{
  "intermediate_size": 768,
  "vocab_size": 8192,
  "norm": "layernorm",
  "parallel_block": true,
  "init_std_up": 0.0238,
  "warmup_steps": 200,
  "decay_shape": "linear",
  "final_lr_fraction": 0.1
}
Each number is 500 + 25 x the weight over its row's rms, rounded and kept within 0 to 999. Layers, rows and columns count from 0. Numbers have three digits each. The size before them is the row's rms in percent of the matrix's.

# layer 18 MLP down (transposed), 768x256, rms 0.0595, rows 296-321, columns 128-255
107:486513521516495514528451451555516489500566484489430501483549508496491490501497525472487544428482485482453497501498541518512550519498505524489509558492441491543515555503501490514503522486455480439459464517445487504489445511489499510515516459482503515503525444545520449480540461484500526482472479540494462455499527511487518493512496483510485526527469542493496529499471474513507518466460
100:454500483516548496531514508540536490501513453499514498532497495515474497460504473499481511499525470496414533514523471460498486534511517507484506549514530473540468509500507468491505526483496497504526486491491527533512501509545477504459489478479527477457520467490521530509533505559509511500481509489481480474518494533498494494490500501486521506509469519478537518515490438503486471545450
100:504552485502505502502488523485524481511456518541474524466481481488520506522496508504474496472475486519527439467481532509487485507502548502499505509522499517530507504487514463494502487466523446508514457495482481473529529520496493502527523497519505494502521545499519497478482534544522524486494517511539513466485511498495497540455530526466473506476501507542515487420503511516485451467464
097:513543505527523525487511494461471467530494513450536541544526473465522515502507496505513507494433509503489491438516494545502483533509512524455508503520530424492477490535536496516489515535487521507473494513434532537505529482474513498538497528505511521512493509519463480459458496522463500494488504451500506498465496480461469511541509532499492508513487488458466494476490489516490535491506
092:493499469512506525520512505481476516478527508511488464483484516488495505498518482491487489481510497530467525497503471518465487508517528473480515486487500489455511495497540516494484481505524478494480485504467547510493525503484505491544500521517444482482447511516524530488493512497464527523488522434464517488510499530462506504468513454515538513475511510514508489477507511529467542486497
112:464502501487539532472520498465471490500511489471492490454501489498495504505431499531497551510419467477524477533509479507482475534547528507479480537527479508490541467493509536563482471543549492510501514513501466494470451459503507510518467492517508480527481509499482472488529484506530552492470474555508492432482487477520481472521490486501479498547510497522536478450494496485490500528507
102:499539459473462457519524507518511488514511484508520496503516519503483502443527434512521446520503564502477523511492480485521519502482508525483464479512507450470505536516505494500474483551497458549529500519475521489484480474512496502503531514522552454496526489498510487482483507493518464462551488500507467497524500460471489501491499476520526496535484498522510521475454473531494506521495
096:502512489525462523489490486441510511511493513504485471516542534506544495531508492492530486472510510524475483507484516511492524514485491549500515452446497527463501492508487545485514513512501515518568499497502497510499518477473483506544504523531480479475518508467504511480504508512516526543504463467503500487514512502511499484484532494506478515489524512508536493509481499498551484500494
097:464520538486482499470479490487528491511513467494531514528486479541525478508502514483503476504514547501482546472492503489506529512505498468486509487504509474483481446527500542502495494537490502472495526516528541518489501526489470447551527512531490485453506496501514468497472506468528486494459504571506491502520463514494449494512540521515469504506496515548482483447536500482535512491506
078:495497507488533503521507518457484494526480527476487510445469524492488545487515487540536489527502501536510471476506500503480479532459500549512528475457452461499500445501465473500452462531507483491508505474515473481494461475498483526492503484507454525465503500465494528488527539488526509502509529524500502549530498498482517519511565510527574531496475489512481486453472502467544502507515
102:525481469539526507505495456504502479519526513521484508478527486503451524514516475461510510482481442499514543510533485462532516516507495487496511514483498530526537504544527489499483520485462505523496507517484510506500527497508486476522489509504519480488521494523543492522507456534542508443512514454498524510491512491501493496529534476500455472531502534525520499504512506520525486464473
120:477547530553548494435522505470495496525508520546475504494472489522518482534465516487507508489498527506493463530496467566475529497502502499496523563492498500488509474490451536507502504502515486531516476489510496564504459521526477486470485485518520480508566502471465547459484516494466516535519525496489491473473490488509477515511469491510484550467492477448498554489482500508470471529547
098:485565524444481514499527506541466490507482484497500516495499462490506427496488470504499528496437444515505442493484516479538524513469501566516508506473491520516463478513509491496471488504486522463492502467500485507524482473510517500485489485512495539497499543499489522481479491485509481452504487534525482499490467542497531507497511491497503535510490478485509466465511489503485494496488
113:527488523479530516525453558496508462437503525508490503535492502517512505498516450480483477489504483531521514512467476504493508511481496526479509509547526505510508506492508473463480465545500507507532508548498493491462489496483508491507536509505496446500528521481477527515519493504495519504508537493469472499543525501496503498469488518530477511512539531480480483527498494489465487521442
129:496482459489508487492552521531493560492544512503495511484502542454485522531543482520485527543494498484513494493497489503486527492498499471508500493512534497519457481519477489547519480499494513487506516536499468493488535521511491481470480445521486480482509482533516516491465527509504512446500506465457494501489494488503480522524478532454511446497521498520506454553452475474489473497529
110:505510480493479523484464525515537492495519491484455517519512519501474506509499510540503537493539522538492454493511508485560493519482512450522530514483519527461451484480492523482537476503480526473525506479484498510532493547504507506548460505515557505498492479500485479537530507484510466504489464448539520571522486487540521564518499453507484497498505499436519530500500488494499465510496
094:486532506512541469513494513473537508514515502474503457476504454556451531550476511512512517519479521510555511480506499462498532516482490499480499515513466493553503504544492496521501456522534501483523479503485526520458508443537505467520517463507513551478445498484480554507489492512484471539539501495510498494491482456460484463507491486483492520495515487473454490519479483477487494517476
105:514523493483456484526550450497460524514495476530489516527509505509485492479464539479511509527552494492474503482504504536527490488505510450512530511539487498522545488523482492502482456518540497431489482489554544460519487492462485502498480519469499547500485476486531521481558471486485514513538501482528507539518477507507509517488489503503478459511521461537517502492524488474488498529466
086:542494497479530500479489506450517484466485503492477478502484482499549482524470456502507541526499499494471491516497493507524541429483489519506503512496418480525491496522512501522472443496549502541549523507506480489525484486525492539480478525476493485522525481480491538486496468494521449492504526462512525478531507537520525494495503517511466481540472505533502514535515515482477508491482
102:489512532504479526480489453498522482499549480477509538500545528489484518522475530458446533524535539492512520469509494478535463502516499534510490546530448504464526527511499505497500515473510521533503529535509500514491484504519458527466448507496481497507442493497461484488491501495495550492505435529486528444478470511511509451506512503495509470509433486471565531472506470466451457536504
090:528498512475500495518515502510487480487499538485554476446520472516515471507479501446500526516509491551472470510508530487513515482484489479563518480479450518522505526528523488491498471492506477464524497461522485493470486465478477485471497527498504495561488526495493557504472493479511504469496486470497523519521494537503507502490527511487497486510511528476462485528480512463511514527509
106:509473501514483482514514556516477491522488489518526477474522496485531488507523448454480499471471462491503496531499514500517494477507486490488495562486544545483511497475508465472476509480436500517533484491517471500485452479486546534471504496497578483514528525491502478484522480498542462528467472521521470467489481498512552561501498475512491493507530492479513486513495516491520485470475
101:520512527527477536480489486518487492533523506496482457493485498548499462516509526472475512500438505461474442498460533498467481513497510487545497518519483509520497503493492531563529484452546511518498489504503533539528495477527487483479473505483490493521461477462482493515488503501501533520498484489505539472487506519492500519530473508497534482509537502491566450483495539465495509502490
092:510509512532445481526489530442486504477453506485528516511493515542461536474483468517484514513482540521476504496460484474464493487512467515512532507543481484480499477544496528472518477499483501467515493523499532504488525467511500521548509545527524495484518507464507504511514472465439488471490510472501536464478562465476509519492527512534503537502495506526477501534538447545515503474502
109:485497480469490499503494499512487490508518508506514540505513509479448492501518491519478486482496518487470494470506498569493499493495488517502514500492528519504524516457489483525524482550482509489508489547488494521504543500538502528501538490485478483473520501535538492513500507505448481496514455536447486507473540501485480437512500478502479460495508548545538520572552504496480513516506
100:534534508528509490517476473535492483501485490494482498497529476508495460502493484489476491479490495546518492479477489511544502485492494497463504539509470516534471511492495520516489519460483516518503524517533492487473503515457524560519505490497505530519533536504488481495528511488462528453532473487504541490481448470470531500530469492535482477487522475457517480483529486542494465492525
# layer 18 MLP up, 768x256, rms 0.158, rows 297-321, columns 128-255
098:532476471505454480512521540507507503490495540547503525471497497470506525519530522495497493505489497537511484497532518550495517493478541506509527507521475501489447481547489476509499511474494494503526501524499495477496487490486490489498492510543514496535517492525458481536475505479497454531467472546448450493514473462539435490539488499523526551501535493493480548529494448491505519507529
092:491456514488490480495530484504520478473448492514493534512494526501562507526495547520510505451531510463484492539474517455501493483513532491522464521521471530522489505512492511550466541506494513482517507537467502527488514510552493454480451508539506485525501510527520467514471494536496495501462516508491465529536519465449509473520553486512489516511500468491492498466484458492510461533476
101:448537514483520514461502500544474544464505478515482479491468486522490477510516482514459504471503479516491522532475489518478555489500453535484513521456482518509493526505487510493505504527487562472488489470505475483465515468502493536502509474491500526503499510520574508498529482495502508505466475526512481492535492500536523506487487499488506501475531499493559529480506485478511478535496
091:502502506496445522511512449519534496465460481504531534507518506508501452496442482496540471575525471479541474483444520526483515533505550482516484528492479489535515492471463480492536484494497476485505468451518504529486470506519499478503510523496492519500518514475495481512523498502492478521507527520515499503443540512543458496512493499497498479519471461520520529521510515454531503505490
109:489520477515478489450468453509500509507489505496490546475483442481508497488493509537504530518496523514482518494508534539498486544503517490493487502546435524507498535540474508515487522533481506509508521499488506485503576535520476445521523508463461549464492472517491511473461491510521537493500488522538467494525504490501523515475484529476505493529522517481553540465534448490548512541454
099:454493489510530482510519514530447494469482505454534498559514459492503514514488519496543539510477524514458474500487498524461482514508479470500471513492473491511507472461469535504521477491524498486532482503467529486532507515468495516503524547473474528510451531488550489532487503517559508503549522489541458489488511494522497520504503522544518515512500465474485501487482535476473504499497
108:495491459511506499486520455484465474500536461514466502464492505526491534458514522486468495541501534439481514524510519467491509505484514521489488512501466510527487529550486540445503536462461541504516508498566511514498520508519491523493473471497486488543472458517506506502494522491475463483514516531464492471554486547545484502520483489500499465490531525538515487563528520448522468476485
091:478498469499510488501487494514513481504505494502504455466461554483469500550457475523529515502486457483539488529485490500489494497513495550478478517499475518523524533467533513466499556464492502535514480460479474461487504436503532552497495506520506473550468519469497525475527504526530528483555510487498506483526499536491547520501521527499532538514461496455504540522526468493485503561505
079:490514543520482504442477521503525504540536525503484531522528533485504470500500486513505509518514499468542488499531479447512494506569525494500446521498508519476511512474539533456488535442516500519492474498480467519502507479500556504528452497466490496533504451476511471511485451497528495484518469491496528501491478445474500481507488524446500508503502473535483538535485492492497489520508
097:462508531530500462473487492512441489466483516519475527557501483498486477500470465503483520532529458477465516496479515567455496485480484510550498492509513497473480488485481509474543511490494492530497457541496472445523531471441497495473538503460460472508539516482516504501491519482537502512444499523488512495490483492525524522529523515506526513472538448478503514475466485489471520538493
115:507479491477488512521522491516466524535473502512501487484464490489466483525472509510526516482547499496446500519469510526533499494506504472511520484489518495517509477502502468506511423477506514483509459497479483529540515496508489510563493502484506477525489494466530455496499516456507547520508477517507500500474489454461497513518484462503579555505477549477497502523494484456497505482515
094:541456485545508479518493499484507496504490476485541513490532474528482507473535522461491487484511524490500524461496517483496446479515519469528466471500477507558499566455503486462494516465519471534555469497487508468534506478562514479468493492517522489506514465493494467531505480465506490499516546484461512520483460462525470512520521485507506484509467501532473506496476482500553506509510
109:531480497479509486535526527526478506525535475458545524458505494469469510481493508493520510433512477491532526492474527480494507560481499503476480493474479512476465489472520506473518516508548517492532497494483502507528486498463491478516485500508486547490490479525456508489565493495504486491494511477522497481503523521483513556487471472531517529484477518507506513506520500509496529493501
114:477510480495504509502522496512500498477540536511497508487485500445475534498506452548537490504504462478532514504506446472522492523572482484514460501515538475516481467511473510525525506456532487532520479547465499482550532475496480509486518507517499518517472469498454468498493509509488531493519524494489518495459476511495504490538542486556492457519495497494477542467453515491517482534491
106:487449510513485487495536474515467511501490508516539485487488476493552489485489468479505465513480477482501525521472499481464487481529491524497495501495481451556527531527539507519485519491508490511480492512522525468483511469510514495488514518507483502519521500480492532486494507508496535487495518543445474446461492530441501437467502511476487515521444462579476469518487490522486518503514
094:525444502447499531494479520501528522480539469521456530452505500495519458515518559508514477532534509475508529490504516474480531501480521505459487489503482471506429502493469491569514493504489464468526505521535503482507492505524474507465506491521503472486504490491506474502539497522484514512515517504537491484546482530516534527490536538452528521503493448497501482537536501498521473517501
099:499535474477543447426467531477533483521510499478514477475509461524503494507504471531461517475524452530508484469473495479508508509498490461521486496489522518480466485512481503522536525482502494557530510474470486493481519569544490498473548484473453502505473507492483475501495523478473500497524468550536475457495512516480526473487476499477508472540493465498499502495495541489504508514515
085:494487512515512456466549507494546496496522507463534494447478504512516541451510513540493520521485566496496474510466496516467476534543516486473501471504474505474454475471445538491473524534513520514521500492477500529527500518487488518509488505499470524552481500470480542498462492523463531496516502486481450515459524457458479491483493513481521492508500519497523518479538531469525470548492
103:530511444484487468458499517493446519497558528522523529524525529497502477480514512489489533499492523496481521483478499505494503549503516481515498497481516476469515505504559553524501520491501440506516495497503508507534487485495459541444474472505511494485498480472465517500499495503526499481493540473499539467555537502502493500532511527506511500503497504494499503486510481488537491502533
087:488508472520491489476510475533483518485496507510534506518508480487496513521519532501534444478511514483516471451536494558515489510493491526452470467506529516484501501489531468510505518459507526505494455520471498519508497522516480511526486477498504538473502492546519497500521491540493510512503526536535487510497528524531499529454493475534526513484512520529517493510511498554491508474472
098:493527514433483533531483488467526499479508505530496493519512468489489488502462504520524472495536482517503517503515496493511503531512485535485480483485492504492497508530489519549502494501532503443487470500466529494511497517563471471514520499480489536505475504538468504474470509518505523500483564487477518491549533492479536495503507516491491520483517479484500549488572529494504525490518
099:499488485463564492517496471511472544489508496476509518489493480517490515546513464510531505521521490502503558492513479492512514523500550466484494483563449500500473483520498484469463525524483502531513556477499506469512503499472447493486508514518498499469499511531542483513460461498518428497507505556509493495499493469494471517489501499548514493457489525455487507453498455509510478523526
093:507487477464524506463520514469552508478477537513484485509533479504514534545466550474541507532533559505480501465496496556496473497498519480503500530520499501563494501489524502542443492538549505527522490458480462547500483545533445485505538445495498466459487486484540536510432515478497492497501493514511476535559456503513496484501483465518520535504477522518500482498483487539483517519483
104:464484481512468483509464556499499508476474500483463482524490528513538497455480524502490467506524516548531550470503463508489521524522485470462489488491478491501515495513522454536501485502543494503449505498454523483462528547532523539482551490540474451496516502518517477523536503551455511505494475501487518506498478496517463456525545515522484534504506511501504528514496509510507514508539
107:473493474518480502475519525485473472479507521491573495531481501480518534474517515499516492500516502554489500496514484495517523518459520513543487496476500507473477547473525451480468499467495438499509511523489464474505469553537490480467501512520497498526483501487518533516491498539477496505509514505543487502502517534517509520493506521432490483478475507549520536569530528483530520482493